config.yaml
num_attention_heads: 6
num_key_value_heads: 6
head_dim: 32
vocab_size: 3491
hidden_act: "swiglu"
norm: "rmsnorm"
init_std_qkv: 0.0456
init_std_o: 0.0
lr_mult_up: 1.2
schedule: "wsd"
decay_fraction: 0.77
final_lr_fraction: 0.0
max_seq_len: 256
dataset: "wikipedia_en"
Each number is 200 + 20 x the weight over its row's rms, rounded and kept within 0 to 999. Layers, rows and columns count from 0. The size before them is the row's rms in percent of the matrix's.

# layer 8 MLP gate, 768x192, rms 0.141, rows 457-468, columns 0-95
106,191,194,164,224,240,198,204,186,234,193,147,179,219,210,191,202,221,229,193,203,255,225,194,181,203,173,216,178,207,183,219,169,173,210,192,201,222,175,197,187,211,183,190,196,224,187,223,223,187,218,208,197,187,192,218,188,223,216,192,194,225,213,187,205,181,192,217,193,193,217,220,197,200,184,206,159,239,225,199,178,187,177,213,196,211,156,212,227,205,204,228,183,211,186,203,190
095,174,214,170,182,224,191,220,225,222,169,205,210,242,204,203,202,224,211,164,176,166,194,202,163,213,207,179,197,214,190,217,229,227,192,207,178,257,211,172,182,155,195,213,196,249,194,191,218,222,200,151,210,226,191,210,216,232,209,209,216,204,169,220,167,212,191,193,178,205,203,220,202,187,196,200,229,218,207,186,159,198,237,179,204,194,155,211,151,199,207,203,239,214,216,184,211
099,192,194,181,228,204,196,202,220,215,207,200,168,177,171,220,198,202,190,190,176,205,201,203,187,197,238,207,177,194,215,220,159,213,181,215,168,234,237,210,173,213,182,202,196,200,236,174,205,152,212,157,227,216,202,190,217,208,188,216,186,206,207,211,211,191,203,163,182,197,197,178,208,165,197,212,247,205,202,219,202,209,196,224,160,205,171,243,207,215,186,195,190,197,210,175,152
099,227,192,184,181,210,199,161,202,208,181,158,212,230,197,198,184,219,202,202,169,217,216,200,212,180,198,201,222,210,172,200,185,212,193,206,207,197,186,199,185,215,173,196,196,220,200,214,207,177,217,238,193,190,193,224,225,195,193,225,223,194,203,173,176,212,224,256,194,163,174,202,162,213,231,228,201,196,195,215,202,179,186,191,198,215,229,197,208,214,202,202,176,212,202,191,211
105,202,230,211,199,195,145,216,197,189,211,191,180,223,167,207,192,168,221,213,198,184,173,244,180,194,210,219,219,198,191,190,201,215,236,208,217,215,192,184,205,200,133,182,219,209,185,206,202,226,145,177,186,215,197,229,215,182,220,177,221,175,192,204,162,199,231,193,230,208,191,236,197,199,228,188,206,170,216,178,179,199,221,202,178,234,208,202,190,212,197,195,183,174,188,187,193
103,196,194,183,193,217,200,189,198,236,186,212,209,180,185,207,195,215,223,194,219,210,217,178,196,183,208,223,194,201,190,183,219,232,203,186,198,223,165,214,243,189,201,162,237,214,196,211,209,220,195,196,217,224,233,190,194,246,200,193,228,222,195,180,248,223,158,209,187,197,209,232,193,182,196,196,192,170,154,203,208,224,239,217,190,206,201,207,213,218,180,195,217,198,170,178,209
102,174,214,201,221,211,188,185,238,199,206,176,208,208,189,224,226,185,209,198,223,179,175,185,166,167,197,231,200,195,209,193,205,229,188,218,228,236,196,202,203,193,187,211,236,211,214,220,238,197,210,190,211,196,220,201,175,192,173,194,225,170,249,217,191,210,159,244,192,210,222,218,196,171,235,224,172,210,207,205,217,177,185,196,213,195,203,181,233,195,221,238,175,208,205,221,203
091,198,199,212,194,203,204,175,217,217,202,212,181,200,234,199,216,177,191,186,186,216,180,200,201,217,181,206,231,201,208,226,185,231,213,204,183,234,210,204,262,169,189,208,178,222,223,225,206,206,198,198,226,192,200,191,169,195,225,213,174,198,206,238,234,215,179,217,192,182,197,177,171,209,188,172,202,197,190,232,198,201,238,196,211,202,218,212,208,180,196,184,216,224,200,212,208
102,202,200,160,180,185,222,205,189,154,219,223,143,239,224,200,219,225,199,202,217,216,188,213,211,197,197,226,200,197,187,179,201,225,173,174,189,187,183,212,179,217,194,206,178,221,180,167,234,214,213,193,224,184,185,209,215,227,227,180,206,177,159,197,168,184,197,237,210,215,188,195,224,203,215,221,218,179,217,227,203,219,225,229,210,231,158,202,191,187,205,190,188,209,195,220,213
096,213,171,247,152,188,180,214,202,222,148,223,192,189,221,190,174,177,198,209,201,209,202,198,220,208,206,188,177,187,164,177,206,222,225,186,224,217,205,198,232,213,205,196,222,211,222,203,180,163,197,196,201,209,213,200,189,218,168,160,163,171,197,206,215,201,193,220,182,250,185,225,178,220,188,214,183,196,195,199,233,191,186,228,227,210,191,199,208,170,194,199,211,228,217,193,195
107,198,179,182,210,186,207,177,172,209,230,210,221,203,169,223,210,166,166,215,195,196,183,225,194,221,204,192,209,204,219,190,178,189,230,189,227,222,206,195,232,180,192,187,183,204,193,218,204,227,183,169,165,210,206,208,211,199,216,223,205,206,219,221,190,197,193,215,193,202,254,201,152,186,223,207,205,218,181,212,196,184,205,232,224,204,173,196,196,188,217,180,212,212,215,223,198
108,202,213,202,215,210,175,193,206,194,189,181,153,204,197,210,197,181,187,173,179,195,215,234,207,213,194,210,229,155,186,189,215,219,213,197,203,219,161,195,240,181,204,180,216,214,202,209,185,203,202,228,189,194,226,158,173,205,203,194,150,232,195,239,174,168,176,226,195,201,202,197,178,200,154,202,193,178,197,231,189,163,220,219,165,204,197,208,240,189,164,205,188,191,214,231,195
# layer 8 MLP up, 768x192, rms 0.142, rows 457-467, columns 0-95
100,181,211,227,241,169,196,227,214,190,219,190,177,198,187,213,203,170,182,191,216,208,220,202,185,178,178,186,188,207,217,224,240,234,177,153,173,207,199,191,204,172,159,212,210,193,246,219,219,210,194,218,207,209,192,195,195,205,210,193,167,223,210,177,193,179,164,190,197,217,205,212,188,180,173,196,211,193,180,212,190,165,196,187,238,198,197,212,187,196,181,172,192,170,194,190,197
093,211,220,168,165,221,211,192,204,222,203,188,209,230,208,173,211,190,196,196,194,178,205,196,155,167,225,237,235,194,193,210,198,165,216,197,218,151,222,222,189,166,206,203,211,197,212,162,204,214,207,219,216,190,180,168,197,188,202,211,236,202,182,236,233,189,210,210,196,182,182,197,204,207,193,153,203,201,207,228,209,189,173,222,192,158,212,242,220,197,215,192,170,212,191,185,200
101,247,199,195,204,206,160,202,229,217,212,202,185,202,194,176,179,166,203,199,190,170,206,195,140,205,192,188,204,180,198,206,204,202,218,229,192,218,235,225,198,187,188,187,191,188,177,201,197,206,218,171,196,185,205,206,217,177,182,201,179,206,164,165,195,215,182,197,216,158,162,190,186,185,213,204,199,172,192,198,184,204,217,210,220,171,190,158,193,212,172,208,164,208,187,179,211
098,195,206,188,204,222,150,210,226,168,190,161,206,196,192,181,188,188,187,192,201,179,208,188,193,202,222,204,224,213,216,198,230,205,178,185,175,194,193,197,176,198,204,241,213,204,162,180,189,185,218,191,201,203,170,162,167,193,207,206,221,176,213,228,183,204,237,196,214,194,208,202,228,234,253,215,251,212,220,243,176,198,197,212,200,201,217,195,217,175,205,219,222,192,194,196,215
105,212,195,179,180,213,237,196,163,199,200,203,193,191,188,210,213,223,209,189,196,208,196,189,196,211,205,207,210,202,146,202,195,195,202,192,265,189,211,189,201,205,205,195,214,233,210,155,221,199,189,189,221,230,166,239,215,223,188,225,169,209,224,208,189,187,241,183,195,218,173,212,179,170,188,219,209,189,181,199,187,230,224,223,222,200,186,175,211,202,197,182,183,218,174,206,192
099,209,205,211,187,198,203,207,196,210,191,203,203,190,209,168,180,192,187,195,210,213,193,217,193,184,217,176,216,200,177,196,160,167,179,218,230,184,238,209,231,231,223,197,227,211,199,200,228,217,181,202,178,164,205,214,188,203,171,223,174,161,165,196,189,204,235,227,192,197,197,188,248,207,195,177,172,191,197,208,184,210,218,212,175,188,178,200,197,186,177,179,185,216,208,203,176
099,186,208,186,170,169,203,248,154,182,188,198,201,190,192,192,177,234,227,242,160,200,201,252,179,215,203,200,243,208,173,208,181,219,212,217,194,229,205,235,234,209,251,201,192,230,204,158,207,204,196,231,228,202,198,203,201,149,228,198,214,211,190,181,203,210,194,202,217,227,180,199,214,188,193,188,179,196,209,217,202,225,230,184,203,184,177,227,189,218,200,172,210,176,184,198,205
090,203,202,238,200,176,224,198,209,167,213,179,180,197,224,183,229,211,218,188,209,189,228,206,199,221,233,197,201,192,183,223,178,170,235,186,196,180,187,168,207,219,179,223,208,204,218,238,182,174,189,200,231,217,229,183,202,211,181,207,201,232,149,155,186,194,204,213,200,222,232,201,228,149,194,165,199,189,190,206,181,189,208,182,214,220,206,177,188,190,157,176,207,209,210,199,219
102,182,207,188,193,221,194,209,213,249,187,225,192,209,164,221,197,221,197,182,213,194,205,239,188,225,224,183,213,198,177,221,210,204,194,192,191,221,221,202,192,201,213,174,211,189,193,182,186,194,217,156,208,194,237,197,193,188,200,192,193,170,207,218,200,149,223,187,202,221,219,186,206,190,197,185,194,228,208,172,178,191,261,235,196,171,232,196,197,208,206,194,225,193,202,169,166
101,215,204,193,199,206,179,209,202,194,222,203,197,202,198,169,203,214,233,212,189,226,207,219,204,204,222,195,203,187,218,200,221,198,200,207,214,181,192,190,209,222,214,158,184,188,220,245,179,198,217,201,188,225,165,236,217,188,184,185,199,202,174,211,174,160,196,208,205,204,184,218,200,241,206,166,160,196,226,205,224,185,187,200,186,207,227,188,196,225,208,152,199,195,197,207,205
105,196,173,169,213,226,180,224,191,176,156,185,162,195,227,177,179,194,196,181,209,208,190,210,202,213,212,190,198,194,193,181,200,227,196,173,237,231,223,182,204,187,182,203,208,167,197,224,178,220,214,201,179,196,182,219,205,235,215,174,242,168,204,198,203,184,214,208,220,200,168,175,197,225,215,154,203,201,216,194,207,152,204,225,215,218,225,210,196,214,181,178,216,214,192,201,164
# layer 8 MLP down (transposed), 768x192, rms 0.107, rows 457-467, columns 0-95
098,219,178,164,177,195,193,185,202,189,224,230,229,224,215,232,224,203,195,208,198,195,227,186,180,198,198,221,168,193,198,193,228,171,216,170,173,166,187,193,205,194,169,187,204,233,201,229,211,161,186,182,198,211,218,252,193,210,185,156,197,208,197,199,199,187,230,162,184,194,192,183,187,183,175,187,175,211,169,214,185,195,173,220,175,182,187,240,232,222,213,204,197,188,207,189,206
095,209,200,234,191,161,199,199,209,204,197,191,202,168,161,212,165,228,199,210,230,177,217,167,203,249,200,177,170,200,186,178,203,177,203,205,206,222,207,207,198,159,235,156,183,168,200,233,253,214,178,219,213,193,210,192,172,179,227,211,214,232,201,188,196,212,205,172,195,207,195,205,249,218,190,221,213,203,234,189,179,167,204,188,206,210,213,148,178,213,217,214,201,160,184,185,187
098,162,215,199,207,194,179,225,214,231,206,189,202,179,215,199,220,222,190,169,182,188,170,151,186,201,175,173,179,216,264,172,215,218,178,224,160,207,159,190,174,176,200,183,224,177,201,224,212,215,171,240,200,215,198,204,200,185,169,197,169,207,198,247,216,228,201,199,223,193,184,210,172,197,152,196,207,208,229,224,210,194,201,204,236,189,172,162,199,217,197,222,167,241,195,199,198
100,204,191,191,202,171,195,189,214,159,173,175,210,196,200,183,189,208,185,183,179,210,207,197,189,248,182,176,188,215,193,214,210,154,257,190,185,161,198,207,212,212,169,186,182,195,156,163,196,190,222,222,232,208,227,234,211,177,205,205,213,216,186,175,212,201,172,216,185,178,245,183,207,239,208,220,227,200,197,213,224,184,194,161,241,221,227,192,217,177,187,231,181,218,192,209,244
107,200,208,184,212,160,210,184,179,226,161,175,205,236,202,216,153,227,192,198,185,183,216,205,208,219,171,201,173,197,224,207,195,187,191,208,196,180,235,166,188,199,145,201,202,183,204,227,211,214,172,171,234,196,198,177,195,200,192,201,217,223,192,205,233,196,204,188,214,151,183,211,209,185,208,215,208,154,189,214,215,212,190,195,181,200,207,185,200,201,195,186,194,153,200,206,218
099,228,216,173,192,229,173,188,197,222,211,232,213,215,192,203,216,185,213,239,226,230,171,201,225,219,199,210,193,205,177,218,199,216,174,220,206,187,155,247,221,220,253,179,194,207,200,227,189,205,216,185,189,198,227,196,180,214,214,239,186,203,182,185,219,244,189,183,218,212,210,203,225,197,210,172,202,186,198,182,230,186,213,211,187,185,172,170,219,186,234,203,205,200,223,204,208
094,203,179,179,177,210,205,204,167,172,188,219,180,154,211,199,206,233,183,227,213,196,181,210,217,206,213,159,247,222,211,185,212,188,196,209,191,220,203,190,180,202,209,226,173,231,209,223,128,199,181,222,185,172,225,211,210,185,205,216,185,170,215,182,197,193,206,214,215,199,190,197,218,208,214,186,194,226,193,174,193,162,224,197,194,215,172,168,233,219,225,205,202,181,199,188,179
094,169,184,193,208,180,225,203,191,220,241,248,212,227,234,203,257,176,208,214,217,201,220,192,204,207,223,232,178,189,202,215,216,183,236,187,241,208,210,191,178,199,167,215,195,169,198,195,208,230,195,202,220,200,175,159,184,205,202,218,197,175,154,188,215,197,198,202,237,205,207,227,204,202,223,224,188,221,215,209,174,171,195,192,186,181,205,240,170,217,192,186,205,208,180,180,206
103,233,228,224,196,195,195,157,203,208,211,164,203,162,175,217,159,192,178,176,216,218,209,175,207,209,216,160,213,185,176,219,163,233,204,208,195,216,187,224,189,197,230,249,203,186,190,164,196,208,213,157,154,202,198,186,184,216,166,201,178,183,224,172,238,198,221,194,179,185,191,217,205,229,178,215,227,201,189,173,187,172,228,207,225,185,228,200,217,222,205,212,202,187,201,192,182
102,194,211,168,163,225,186,166,209,192,192,210,203,259,171,231,225,220,184,195,217,179,205,190,219,199,223,210,158,250,230,247,186,180,234,218,179,183,183,188,200,204,187,222,191,207,189,179,199,160,210,181,231,204,194,219,214,188,192,177,199,176,213,178,203,186,236,167,232,199,198,179,220,192,203,170,250,208,164,183,207,207,198,222,176,209,152,206,213,196,213,210,222,189,204,202,189
105,234,227,211,216,168,209,206,218,202,203,187,209,177,187,215,256,193,213,188,162,219,221,174,187,181,202,160,202,217,165,199,181,206,181,243,186,200,243,173,212,245,203,187,181,175,196,217,238,222,184,186,196,201,193,179,218,188,196,169,204,192,227,208,196,224,213,220,196,188,198,209,212,210,204,203,230,214,177,159,207,186,183,197,187,243,175,188,173,209,194,219,211,224,191,240,221